Weights of a small GPT-style language model, trained from scratch on English Wikipedia: 9 layers, biases.
Each number is 128 + 32 x the weight over the matrix's rms, rounded and kept within 0 to 255. Layers, rows and columns count from 0.

# layer 3 MLP up, 1792x512, rms 0.0295, rows 664-763, columns 224-255
[[113 125  81 145 147 164 198 132 151 157  67 178 108 127  91 150 152 134   0 150 153  99 146 169 101 129 147  62 189 150 154 114]
 [108 145 111 100 156 136  86 156 139 100 144 129 135 169 113 134 116 155 144  80 111 131 128 197 154 126 122 114 194 126 153 179]
 [118 178 110 122 155 156 144 123  79 130 139 119 184 114  75 129 152 149 144 149 160 123 145 115  98 146 110 111 106 202 130 117]
 [ 75 154  59 120 126 101 143 108 149 139  84 136 108 136 130 155 127 137 186 143  79 164 100 119 135 125 173 105 100  90 132 154]
 [117 127 126 142 130 160 105 106 108 166 169 155 177 105  80 111 153  89 100 155 108 137 129 141 112 155 159  46  97  91 150 118]
 [108 130 101 135 114 152 189  81 145 173 122 142 146 142 108 104 127  93 150 112 143 125 101 153 167 120 170 120 135 101 159 125]
 [131 104 163 143 141 126  98 114  98 114 104 140  85 116  85 183 117  92 184 148 128 145 118  89  81 165 163 158  79 112 133  71]
 [164 141 104 135 117 207 183  81 113 124 126  63 133 164  70 112 152 135  95  93  88 176 133  72 127 123 146 138 154 120 135 164]
 [ 74 137 214 160 134  95 176 135 136  73 114 144 130 131 129 132 143 152 111 153  78  66  91  95 153 123 119 103 148  93 161 113]
 [110 134  74 173 144 157 113  87 143 130 147 111 111 101  91 104 187 144 153 161  71 151 143 121 137 144 201 109 161  59 143  11]
 [134 160  80 150 131 127 144 128 166 118  98  82 128  98 188 147 140 125 142 118 105  62 148 108 202 118 108 125  97  95 117 145]
 [ 85 110  58 133 106 135 128 119 125 116 139 155 155 106 168 132 127 152  69 103 122  97 146 130 188 137 141 129 141 139 148 147]
 [120 131 150 184 152 180 156  98 137 189 161 144 116  90 139  95 154  97 154 125 164 120 154 196 180 108 114 166 162 137 130 151]
 [134 139 166 143 136 110 138 161 165 156 175 100 125  95 115 119 134  77  90 117 164 129  88  83 140  47 137  78 109 155 169 141]
 [ 59 157 108 162 170 104  92  98 104 163 204 118 145 162 141  82 164 113 127 106 139 151 116 109 104 114 122 124 191  73 120 102]
 [ 98 108 135 143 122 132 141 131 140  82 110 110 100  82 164 144 146 101 123 165 132 174 120 105 167 100 146 135 173 108 133 113]
 [137 124 102 182 152 134 101 106 117 111 120 156  78 148 187 173 131 140  76 141 149 131  62 164 156 123 154  83 132 137 126 118]
 [154 133 165 182 162 123 143 130 208 144 146 150 171 121 107 182 154 104 110 155 138 103 106 140 104  70 143 108 142 124 134 107]
 [186 144 171 179 105 115 157 148  52 122 156  96  94  96 127 156 125  66 117 128 127 135  93 130 105  89 179 110 191 111 118 154]
 [ 90  87 133 158 160 112 127  88 149 139 111 155 149 183 131 122 143 111 122 111 113 122 134 193 158 102 160 109 118  94 135 153]
 [ 74 163 152 133 162 145 202 151 101 104 132 118 128  81 123 135 139  95  63 156 103 174  86 183 175 131 125 138 174 148 142 148]
 [149 163 120 156 151 113 126 136  77 150 139  60 121  78 145 121 127 137  90 137 129  35 108 142 107 152 169 148 135 102 107  99]
 [119 125 153 122 114 211 155 115  68  82 123 130 127 133 147 130 152 110 120 112 107  78  58  87 124  89 112 117 107 138 139 114]
 [168 167 126 142  91 149 154 110 172 113 119 127 125 156 126 136 154 161 124  96 134  99 173 176 120 134 176 120 111  69 170 141]
 [105 147  59 119 132 146 127 114 120 148 102  82 130 119  82 154 134 183 142 132 127 138 148 191 159 153 140 152 140 138 133 113]
 [160 172  94 101 137 121 159 180 115 158 112 121  53 164 161 115 141 135 145 144  98 135 103 107  79  96 126 107  84 101 170 117]
 [123 107  85 143 177 137 173 125  96 165  96 126 155 149 159 124 149  97 135 139  98 116 108 137 167 156 112 138 141 128 134 120]
 [142 150 127 154 118 146 188 197 105 137 176 110 132  86 150 113 157 144  89 153 177 103 110 151 118  69 144 143 154 139 109 119]
 [121 121 157 156 144 119 141  92 140 186 209 184 133 141 127 157 135 133 146  69  61 108 141 143 132 121 167 132 146  51 117 110]
 [ 90 115 111 192 167 182 202  54 151 130 109 111 140 106 156  86 147 117  96 138  93 166  81  94 138 115 124 127 119 120 108  79]
 [132 133 151 118 139 131 111 133 197 180 182 112 148 137 152 138 144 128  67 173 120 108 118 186 150 109 150 126 147 104 127  85]
 [148 141 123 183 126 127 153 137 155 138 159  68 173 147 129 137 139 133  64 105 139 129 150 147 117  93 106 117 146 120 115 109]
 [152 141  80 204 130 132 103  96 164 177 108 170 129  56 148 126 149  85 117 102  77  80 111 129 105 126 132  85 111  76 102  93]
 [156 113 155 127 115  94  90  95 157 167 161 141 109  98 123 141 142 154 203  96 118  89 111 145 140 143 185 123 129 130 117 113]
 [127 173 117  89 110 161 154 105  97 166 126 125 187  70 111 136 156 100 153 109  33 136 123 118 103 143 157 110 186  82 124  60]
 [136 177 175 153 156 175 121 196 118 157 132 108 124 133 159  71 135  84  63 146  90 119 126  73 137 112 142 149 113 137 167 127]
 [104 211 145 156 145 157 176 132 152  57 154 106 180 123 125 129 144 148 158 172  92 217 136 123 148  87  74  87 159 148 135  92]
 [174 170 140 126 162  98 225 193 121 110 143  44 121 183 130 222 112 152  96  81 158  80 173 166 146 105 169 142 147 146 124 135]
 [168 146 121 110 146 138 124  66 128 106 160 127 135  94 158 117 146 131 164 134 124 131 150 105 151  49 102 126 155  85 109 162]
 [105 133 170 127 110 180 138 122  58 113 141 146 175  78  70 120 173 189 145 164  94 101 150 160 106 133 135 117 166 110 147  89]
 [125 111 128  89 174  99 157  61 156 163 148 126 145 146  83 127 138 104 108  85  84  88 153 107 151 149 134 150 153 113 107  93]
 [ 97 133 153 144 143 124 135 159 146 126 190 132 136 120 134 126 131 154  32 122 114 181 135 101 206 123 102 142  73  97 115 146]
 [170 125 131 109 146 170  89 127 140 147 132 118  86  95 116 121 150 109 172 114 130 125 118 104 121 147 140 110 169  85 134 115]
 [ 73 149 135 169 156 113 129  97 114  86 128 103  92  79 222 153 140 183  65 146 153 150 104 112 152  93 138 132  92 104 148 103]
 [145 142 108 131 113 250 158  89 146 137 148 166 114 152 178 158 145 147 142 158  78 101 110 138 199 119  92 108 159 109  88 124]
 [136 161 136 141 136 139  78  89 135 134  91 196 126 137 134 147 149 148  86 139 100  81 111 110  99  91 160  80  74  92 152 120]
 [119 148 128 104 137 167  98 144 104 172  94 150  65 173 155 154 150 146 103 174 140  39 162  72  77  78 140 176 113  75  96 103]
 [123 135 138 131 171 137  84 149 155 115  67  82 138 119 153  90 156 131 140 117 101 167 108 117 124  99 181  88 148  96 127 157]
 [128 184 110 138 102 167  99 108 104 143 124 124 134  93 106  42 109 184 122 155 130  36  90  99 183 117 111 158 130 149 176 164]
 [121 157 145  83 147 120 108 104 137 174 158 150 210 211 117 197 141 189 133 127 103  80 124 226 130 104 147  88 156 171 113  73]
 [150 104 173  83  99 101  42  78  88  84 123 163 165  91 109 181 158  94 124 132 112 152 112  95 127  72 167  80 164  95 140 146]
 [ 94 137  72 158 203 113 118 159  68 128 102 198  89  96 147 143 138 219 127 137 131 146 127 144 179 155 186 142 112 163 143 114]
 [146  87 161 152 158  55 112 108 140 149 164 196 106 160 105  90 126 111 146  71 135 110 125 131 131 120 141 114  90 167 127 134]
 [156 174 121 140  90 108 168 164  45  61 124 103 100 124 128  78 150 111 224 116 147 109  99  60  89 130 186 153  72 135 170  95]
 [137 153 164 100 155  94 119 141 158 126 169 132 114 126 124  72 136 185 138 131 167  79  86 115 134 123 153 123 132 128 135 185]
 [ 84 124 186 155 170 122 102 184 149 118  91 119 163  84 168 146 138 122 111 129 110 120  91  80  87 124 157 118 113 119 157 182]
 [136 126 170 141 151  93 188  80 116  94 139  93 157 114 110  78 140 117 112 136 146 162  93 154 145  91 148 122 126 137 129 178]
 [110 148 136 156 158  94 167 159  87 153 105 134 111 162 125 164 136 121 147 123 143 147 123 165  94 146 132 134 176 155 127  56]
 [151 184  60 131 124 134 113 144 121 113 169  68 137 110 110  91 116 154 111 169  30  97 112 115  84  62 131 150 136 147 141 134]
 [110 140 142 154 163 110 123  93 164 156 162 187 144 143 149 123 148 124  94 105  80  96 141 125 186 153  85  73 164 155 130 123]
 [129 114 104 115 109 208 120 115 137 120 167 163  81 137 134 118 155 187 139 135 128 104 125  66 174  94 122 161 132 106 150 113]
 [206 103 204 123 137  98 122 169 119 109 155 119 112 175 134 125 135  90 154 122  60 157 126 141  90 124 170 137 164 117 197 107]
 [130 150 120  86 141 100 159  77 113 150 164 102  98 160 130 121 156 151 153 153 192 104  86 126 119 138 122  77 109 154 142 115]
 [110 151 117 120 106 120 107 138 124 131 147 131 124 130 150 131 142 143  86  92 130  86 180 123 169 101 150 148 160 154 135  98]
 [106  79 135 132 188  94 110 165 170 106 127 110 157 125 118  60 148 178  91 129  94 144 149  98  75 132 148 133 138 129 109 128]
 [152 131 138 115 161  98 126 166 146 180 174 114 164 164 115 136 162 140 185 124 153 126  98 143 160 106 153  97  67 124 135 145]
 [129 142 115 105 159 118 138 110 134 117 123 151 175  97 151 153 116 119 158 130  98 115 151 185 135  96  87 184 190 129 151  85]
 [130 151  82  84 160 164 149 159 154 184 113 101 126 110 143 153 150  97 105 137 121 159 166 127 163 163 118  72 167 137 117  53]
 [ 68 110 126 132 143 213 114 118 110 123 119 139 128  56  30 157 132 122 107 144 131 133 191 147  90 140 122 155 161 111 103 146]
 [127 138  94 107 160 174 130  92 127 125 158 109 147 103 132 111 134 155 124 127 100 152 109 114 130 114 156 158 187  79 140  93]
 [134 173 151 126 153  95 136 145 187 159  81 132 141 108 158 135 159 144 136  65  72 159 142 116 113  74 106 157 116  87 161  94]
 [131 119 155 180 149 217 118 158 128  87 104  99 128  83  90 139 169 127 110 157  90 155  66 115 164 167 159 140 146 107 176 122]
 [156 113 131 138 167 105 184 154 162  88 112  81 142 146  88 153 155 118 110  94  65  66 128 192 199 134 128 100  81 110 124 138]
 [130 133 119 108 152 132 168 103  92  79 139 138 142 116  90 129 166 126 114 131 103  51  86 136 151 185 114  80 101 127 123 130]
 [119 160 133 118 136 210 148  83 139 148 132  89 138 156  83 157 141 127 156 121  87 137 144 126 109 126 131 180  84  82 105  84]
 [151 131 180 143 124 132 141 177 120 135 113 127 142 124  77 117 130 114  90 176 128 152 108 137 105  97 109 134  69  78 146 114]
 [193 117 108 129 122 181 153 149 162 146 142 114 130  95 110 182 112 103  75 186  88 160 111  61 160 113 127 136  81 115 153 124]
 [ 74 123 110 210 106 193 114 152 106  83 150 148 108 105 119 106 145 128 125 104 149 177  88 105 132 133 133 159 129  97 125  99]
 [102 121 146 143  97 130 179 148 117  83 156  74  58 137 157 158 134 107 136 153  79 123 118  88  76 128 148 133 133 103 151 142]
 [114 124 126 125 149 152 170  95 166 119 117 140 170 159 161  94 159 116 124 129 132 110 111 181  87  86 165 126 117 113 188  94]
 [138 121 170 114 162 121 125 134 154 143 128 139 100 136 148 113 146  73 103 149 111  91  69 145 183 144 168 133 102 122 129 171]
 [ 89 118 112  78 151 157 151  60 179 131 110 123 125 118 113 142 144 205 173 122 126 101  54  99 125 134 146 154 151 112 135 143]
 [ 87 137 128 141 140 142 141 143  78 195  98  93 131 127 167 139 126  95 123 149 119 101  79 136  47 144 147  78 165 124 128 135]
 [116 165 158 103 153 109 158 152 123 142 120 120 134 182 138  72 165 115 176 140 118 135 111 122  83 125 115 103 102 135 132 170]
 [143 111  83 132 122 161 108 126 153 173 139 157 103  80 134 119 139 132 105 165 151 219 127 113 203 107 146 120 141 161 102  83]
 [125 166 245 132 184 122 178 178 122  86  63 142 122 113 153 123 132 101 190 110 125 143 105  68 140 162 159 115  85 108 166 103]
 [122 139 143  89 200 149 124  95  67 153 148 125 152 119 106 123 157 146 135 130  85  62 119 106 137  71  95  96 147  86 131 121]
 [152 177  68 108 114 173  78 104  50 164 117 158 149  90  49  71 124 199 147 194 168  68 144  65 145  98 141 109 102  59 149 118]
 [103 145 132 163 114 118 194 148 110  40 128 109  53 184  99 129 152 158 110 139 100  86 186 119 157 156 134 110 141 107 112 138]
 [ 77 175 161 185 108  90 158 170 161 159 158 124 148 114  81 112 145 107 159 125  92 118 141 106 127 121 144 126 160 157 132 166]
 [131 143 131 159 106 120  72 128 129 110 108 126 136  89 144 107 138 158 118 170 115 157 119  73 127 172 102  93 111 101 142  76]
 [ 23 118 115 159 137 148  59 157 103 157 143 100 138 131 124 169 119 162 184 153 100 113 155 131  98 145 149 125 156 150 123 103]
 [192 118 138 188 172  87 132 156 136 180 180  79 114 128 145 151 129 173 138 129  82  86 128 112 126 144 137 138  81 114 134 135]
 [114  99 196  92 147 138 169 165  72  95 118 190 135 162 189 144 166  94 113 119 114 168 121 156  89 134  96 107 107 105 128 102]
 [137 133  96  78 115 143 145 125 161  68 113 151 119  71 125 132 162 126 114  61 172 125 103 102 135 159 178 142 138 137 130 142]
 [145 196 116 167 148 185 132 115 114 175 113  97 171 103 131 113 133 146 115 142  98 180  85 137 119 129 142  89 130  89 130 122]
 [107 118 114 169 197 108 175 125 128 170  91 107 117 173 153 134 138 142 101 113 135 183 129 170 169 127 123 141 138 124 103 102]
 [163 133 146 195 111 140 135 106 143 184 115 113 162  87 101 132 152  76  91 196  93 122  85 136 102  78 142 126 117 100 189  98]
 [ 90 129  88 169 159  93 153 167 165 162 130 141 108 182 127 118 160  73  91 114 127  87 128 159 142  89 148 100 113 160 166 101]
 [147 101 146 158 149 139  72 117 127 118  90  99  89  69 159 118 137 109 101 165 156  86  87  41 175 121 152 110  91 139 131 108]]
# layer 3 MLP down (transposed), 1792x512, rms 0.0223, rows 664-763, columns 224-255
[[186  65  72 159 113 109 139 161  99  76 144  79 146 143 189 119 118  96 167 102 172 161 144 121  64 133 124 127 161 208 131  99]
 [144 106 160  98 150  90 189 200  72 114 107 161  83 113 114 140 123 179  89 110 141 133 187 112 145 129 141  91  96 100  94 103]
 [144 126  90 113 155 139 154 157 170 151 126 140 150 238 130 100 163 189 136  64 183 110  68 155  81 227 117 183  89 116 125 167]
 [117 113 143 139 124 127 169 155  76 130 141 105 115 101 126 110  86 159 126 180  89 106 139 151 135 125 161 139 145 125  98 130]
 [ 96 148 122 163 177 138 165 107 138 240 103  96  92 126 135  69 117 202 113 120  64 119 128 144  61  99  65 124 177 146 146 142]
 [142 129 183 140 151 146 138 165 158 100 121 139 149 179 118 164 182 189  83 132 149 136  99 123 136 139 113  93  95 100 103 137]
 [ 83 123 183 112 150 129 102 139  99 152  87 147  97 151 185 146 129 107 179 156 106 126 142 125 115 183 105 116 121 152 180 164]
 [ 92 148 162 138 130 139 171 160 129 121  85 174 182  72 110 153 127 150 135 131 151  95 153 123 126 117 154  68 149  81 167 157]
 [164 122  70 159 142  74 135  98 151 130 148 117 125 101 117 192 147 140 132 160 136 122 108 123 166 112  46 162 105 122 101  44]
 [ 87  77  85  54 105 108  82 133  94 183 122 123 123 175 126 104 188 163 134 103 135 150  40  92 120 127  92 153 163 150  89 155]
 [ 99  99 114  86 133 130  92 170  88 162 185 125 139  85  90  89 182 151  68 124 126 101  86  79 141 138  93 162 124 150  88 165]
 [124 133 134 117 140 193 144 150 115 120 146  59 135 143 121 122 116 112 157 138  89 138 156 114 116 142 111 121 143 103 154  88]
 [125 138  61  64 133  97 153 164  80  72  75 134 141 192 155 102 255 125  72 115 158 112 102  66 111 152  76 142 104 171  65  81]
 [134  65 107 108 156 137 112 146 186  53 169 119 171 183 162 134  77 108 127 117 146 154 140 170  99  74 127  80 134 154 127 113]
 [127 168 102 132 171 133  63  96  90 120  65  97 212 144 113 134 221 108 106  92 141  78 173  61 135 117 141  97 201 150  35 163]
 [ 74 150 151 130  75 110 123  97 113 138 144 105 198 144 105 127 139 162 118 161 109  77 173  93 123 146  96 134 147 118  92 124]
 [ 87 163 153  81 104 116 103 163 119 124 156 123 123 199 145 133 142 146 138 100 122 125 142 120 117  73 116 156 114  92 172 144]
 [ 82 139 106 149 120 121 118 111  47 140 177 153 147  81 126 118 171 165  59 123  75 188 141 111 126 168 151 102 180 121 120 128]
 [124  63 105 197 116 141 156 146 144 152 158 160 153 123 121  98 155 130 179  80  89 115  75 132 166 111 100 163 139 152  87  91]
 [151 183 130 107 149  65 125 163  96 137 141 143  76 134 114 127  99 151 148  84 109 128  84 107  99 155  92 139 110 235 110 137]
 [136 145  73 116  92 121 158 112  78 145 126 148  89 117 129 147 116 163 126 131  45 110  90  81 124 204 139  87 117  80 110 151]
 [127 184 132  86 169  91 114  90 122 106 183 232  53 124  65 153 102  87 142 132 178 159 119 121  87 120 187 167 112 148 185 141]
 [171 196  98 174 113 157  95 157 104 170 148 174 120 107 114  40 110 108 144  92  75 120 138 115  91 142 115  87 104 113 119 186]
 [ 69 146 119 121 131 119 149 115 107 118 145 168 122 111  98 137 162 149 101 130 120 120 124 127  70  95 140 140  87 135 130 101]
 [ 44 155 143 117  87  72 160 116 117  66  97  86 128 108 148 120 135 179 114  86 123 170 137 151 154 106 158 157 120 139 161 151]
 [ 93 146 140 157 110 200 117 120  94 102 188 192 142 106 134  85 151 125 130  78 125  96 144 133 151 156 119  96 120 144 109 156]
 [ 91  93 149 132 116 170 145 108 123 111 136 140  70 101 128 105 135 114 146  84 129 140 121 156 133 143 154  89 147 137 114  91]
 [167 120 111 166 165 108 110 150 139 134 154 118 111 115 135  62 157  74 153 150 179 171 127 131 146 125 148 139 167 121 136 132]
 [134 109  78 149 131 147 142  95 105 157  82 182  86 187 135 158 160  75  93 237  81 128 128  67 151 159 112 158 115 110  79 100]
 [125 154 139 138 101  87 162 162 141 112 157 128 153 131 123 180 152 126 177  87 112 166 160 160 142 143 136 111 142 137 118 181]
 [ 85 166 113 145 100 138 100 153  82 128 169 111 117 169  72 107 135 127 157 101 147 128 173 127 198 202 189  65 199 135 135 171]
 [ 89 148 159 134 169 133  73  93 142 115  86 119  98 134 148 159 102 138 153 110 115 105  83 122  51 115 143 101  87 148 104 178]
 [114 167 111 132 104 177 148  37 182 106 104 146  99 201  64 114 138 110  62 150 103 138 104  98 178 103 125 108  93 105 117 174]
 [ 76 172  95 136 127 166 116  97 124 113 177 125 147 116 124 166 124 105  73  68  87 140 130  88 156 108 100 107  81 188 110 177]
 [128 145  75  99 121 125 102 138 112 102 149 113 138 139 147 146 137 100 128  58 126 177  69 155 137 145  94 140  71 123 153 117]
 [105 107 165 111 118  88 159  70  97 140  81 148 154 143 127  79  99  62 176 131 124  98 142 156 107 139 135 187 126 115 133 154]
 [127 133 109  91 117  93 106 136 143 120 146 107 146 152  94 110 160 108 184 133 144 103 133 148 107 101  93 125  95 161  85 121]
 [ 49 207 135 121 126 161 107 124 116 107 146 129 180  92 127 100 125 124 148 130 102 164 115 116 142 102 150  97  81 145 139 143]
 [134 136 116 109 157 124 125 134 121 119 167 121 132 105 180 127  85 111 158 208  84 121 118  93 149 168 156  89  73 166 172 193]
 [144 120  94 121 158 149 162 133 153 170 151 199 127 162  82 160 141 166 158 168 185 103 110 108 124 142  62 130  88 120 159 169]
 [156 126 137 152 109 113 141 140 143 127  89 117 102 128 159  57 177 119 106 105 142 110 101 168 116 104 121 104 107 100  87 144]
 [128 178 121 151 129 181 191 159 198 171  88  85 124 109  43 192 147 145  92 130  93 111 186  90 125 128 104 134 167  96 110 150]
 [220 153 120 171 133 128  93 122 184  73 113 106 186  85  91 130 162 100 120 162  80 168 133 122  73 209 126 107 111 115 184  88]
 [123  68 118 102 165 108  97 151  97 160 182 130 113  92 134 127 102 127 125 108  46 136 128 176 118 137 133 153 127 103 143 157]
 [161 129 102 144 141 128 111 171 101 128 150 157 137 126  86 119 151 151  61 136 166 138 121 202 135 172 151 123 158 173  94 203]
 [154 131 151 131 124 141 157 153 132 161 133 110 127 103 165  71 108 101  93 157  90  73 136 147 142 154 162 122 199 108 147 138]
 [213 120 159 134 146 146 149  71 180 152 105 123 103 111 120 153 140 115 140 162 133 132  70 149  92 113  82 123 125 135 110 110]
 [ 84 168  60 155 156  80 150 126  98 141 163 104 163 171 161 121 168 121 111 157 108 135 135 145 128 106  75 152 146 109 143 125]
 [ 52 153 123 104 166  93 138 161 176  99 102 110 152 138  93 186 116 131 125  68 147 181  88 127 148 123 137 163  75 102 104 127]
 [ 95 131  94 116 161 117 157 183 134 137 177 102  43 176 136  66 166  68 140 135 117 170  84 151 129 111 127 155 128 132  99  88]
 [ 72 170 101 132 119 108 150 182 183 206 151 164 134  66 120 173  59 122 119 111 216 155 169 170 166 110 141 134 134 138 154  86]
 [139  89  73 131 133 152  75 179 124 129 151 147 145 150  96 146 162 131 172 120 143 134 152 116 109 126 155 154  86 174 106 173]
 [113 134 178 117 107 128 198 106 127 137 119 151 122 121 107 158 118 139 162 134 151 143 152 147 168  61 144 118 150 125  81 174]
 [168 115 143 198  66  84 181 146 174 132 144 212  89  93 185 127 144  88 141  75 191 118 169  60 144 138 175 143 137 173 138 124]
 [ 75  76 103 127 136 117 123 131 140 149 100  93 115 109 117 154 158 203  82 175 129 182 192 125  79 101 160 149 128 124 113  65]
 [166 117  68 121 140 147 163 127 161 140 140 125 134 115 125  49 139 150 145 133 104 154  90 143 100 129 104 122 141 143 147 126]
 [105 117 156 120 118 127 116 173 131 165 143 131 115 159 139 115 144 144 127 113 150 101 130  89 126 118 132  67 134 185 128  69]
 [ 96 101  89  74 148  98 108 170 192 143 129  94 199 119 159 174 108  57 141 101  88 146 124 111 110 132 125 156 101 129 126 115]
 [132 106 141 120 162 144 148 150  85 143 102 147  80 116 146  95 170 133 137 144  83 156 117 134 144 162 121  94 145 130 136 130]
 [149  95 168 133 156 156 102 125  94 118 119 148  66  78 142 148  65 125  77 131 139 101  88  85 131 114 159 131 117  86 135 101]
 [120 145  89 115 132 171 163 178 118 122 194 110 115 143 122 131 214 136  70 127 148 112 130 135 178 111  76 156 127 145 131 142]
 [ 50 145  85 129 113  51 141 107 105 116 115 142 100  96 163 187 109 147 176 114 167 154 115 143 128  95 111 132 168 144  48 110]
 [ 93 124  77 148 118 143 155 164 116 159 117 139 140 142 136 129 157 130 134 102 121  86  98  99 119 127 158  96 119 147 154 127]
 [145 106  94 155 128 119 116 149 176 127 153 186 115 166 189 153  68  85  71 192 128 164  94 136 119 107 181 142 152 142 149  89]
 [120 131 146  95 136 150 128 116  85 144  85 107  61 128 168 132 169 197 175 148 129 152 140 124 146  93 152 106  78 157 185 106]
 [138 146 105 116  90 159 164 102 132  50 150 132 118 140 138 100  98 108 151 129 130 114 128 154 126 129 130  96 150  71 120 124]
 [105 112  99 214 119 122 117 147 167 116 145 136 119 103  97  99 154 100 100 114  53 103 177 156 114  89 152 128 118 177 138 167]
 [ 83 133  99 172  70 109  91 132 141 129 112 193  92  98  81 111 181  97 110  65 127 122 104 146 165  95  98 144 165 132  92 133]
 [174 193  22 155 103 165 120 104 115 101  97 156 143 107 153 111 157 160 179 155 134 134 122 139 145  85 117  90 143 139 147 169]
 [108  79  53 104  98 119 128 144 154 121 110 133 171 140 117 133 183  94  97 166 116 149 174 110 131 157 146  86 120 194 127 127]
 [182 133 129  58  71 107 119  75 145  90 159 135 119  94 198  30 121 123 125 142 118 132 136 152 108 153 142 138 124 201 165  88]
 [140  93 116 170 105  94 149  96 134 169 135 121 137 126 129  98 194 118 137 105  86 128 183 134 109  84  95 151 105 154 100  30]
 [163 119 152  75  87 102 104 111  76 138 129 185 109  85 107 112  86 100 134 178 176 125 136 109 152 173 120 139 183 139 134 107]
 [116 139 138 158 147 118  89 127 174 116 114 103 115 137 162 131 148 134  79 100  89 139 122 149 100  95 127 115 145  81 140 112]
 [116 106 150 124 113 101 115 124  84 149 188 147 117 145 163 142  68 108 124  90 174 107 126 140 162 101 143 123 141 199 132 123]
 [131  81 135 131 141 162 173 145 173 126 159 197 132 151 159 142 144 118  70 158  99 112  92 173 107 139 110 113 117 147  82  84]
 [174 145  98 178 123 159 151  99 136 104 139  95  97  88 120 106 152 119  74 106 107 103 125 113  99 139 109 130  56 159  99 159]
 [102 125 117 162 117 117  96 207  72  90 165 107 134 181 128  73 212 100 132  85 135 107 133  72 149 132 117 124 107  83 160 158]
 [148 135 106 116 123  80 111 118 104 181 160  87 107 166 116 170 159 128 173 133 121 145 135 114 127 145 116 123 154 115 125 136]
 [123 101  93 188 133 141 122  82 121 106 120 158 176 139  91  93 103 131 167 160  83 125 128 156 177  96 183 137 154 117 102  97]
 [138 157 111 118 114 158 194 134 155 101 171 116 138 122 152 177  97 182  75 131 133 112 152 118 197  66 122 182 120 112  99 101]
 [108 102  81 105 119  95 162 183 155 119 139 132  93 157 106 163 164 155 113 119 165 148  74 124  96 161  81 118 137 141 151 126]
 [204 158 134 107 119 135 138  99 155 131  47 149  71 150 213 118 188  77  93 176 131  87  68 153 105 118 192 126  48  90 142 136]
 [125 111  91 117 113 155 138 146 131 113 157 101 154  95 113 134  89 166 157 158 102 118 137 140 109 143 128 107 143 156 160 103]
 [ 87 173 180 110 102 195 151 103 101 162 113  87 134 115 148 200 134 131 150 140 121 103 169 179 103 133 159 130 103 123 133 176]
 [127 134 141 102 144 144 103 117 124  95 159 144 163 131 102 125   0 135 157  76 116 159 111 135 158 123  94 134 152 154 145 117]
 [119 146 154 102 142 117  93 201 121 142 159 171 119 134 106 124 133  84  72 163 142 169 126 184 164 160 126 134 107 129 132  83]
 [129 143 150 163 185 133 123  92 150 103   0  94 182 179 117 136 205 127  95 122 103 182 136 150  88 120 149 125  85  52 144 135]
 [123 186  67 152 114 113 155  99 163 165 150 105  74 130 119 147 159 124 126 118 139 149  99  97 122  89 155 148  83 163 125 191]
 [175 160 147  99 135 122 129 135 163 140 107 173 107 120 116 134 134  50 170 141 104 142 108 152 100 101  69  89 122 159 175 119]
 [150 152 105 133 144 135 162 121 157 118 166 167 114 145 163 136 152 117  93  77 123 172 150 137  99  91 110 178 136 172  96 137]
 [184 128 111  83 114  91 169 124 152 107  94 139 183 154 138  97 151 123  86  98 163 139 103 105 163 131 140 136  69  91 145 132]
 [ 75 174 110 108  97 154 121  94  74 129 120 158 119 112 185 137 135 119 148 113  88 148  87 162 130 114 168 137 169 106 119 145]
 [119 156 124 128  98 131 107 151 139 122 149  79 177 172 138 156 140 163 122  97 124 153 168 171 107 136 173 107 166 146 146 112]
 [107 133 116 139 124 122 155 145 126 161 130 117 134 122 139 100 134 159 113 172 143 111 168  58 124 138 118 147 102 118 125  87]
 [ 96 184 106 102 108  76  92 107 143 146 136 140  42 149 171 143  59 113 156  97 104 134 141  78 162  66 186  64 134 125 110 133]
 [193 118 130  61 145 125 129 120 143 121 172 147 148 189 165 140 174  91 138 122 101 141 165 108  83 114 122 145  64 117 178 148]
 [122 120 106 171  68 102  83 141 141 100 177 144 147 118 171 146 126 113 131 109 148 154 145 149 130 115 145 144 107 138 128  83]
 [122 108 132 181  98 148 137 141 118 145 160  57 147 118  90 116 165 158 110 181 101 138 193 141 106 109 147 141  86 121 102 112]
 [117  89 118 150 110 149 104 178 172 185 133 141  61 133  90 103 146 114 153 110  69  85 140  99  96 142 110 149 150 170 110 117]]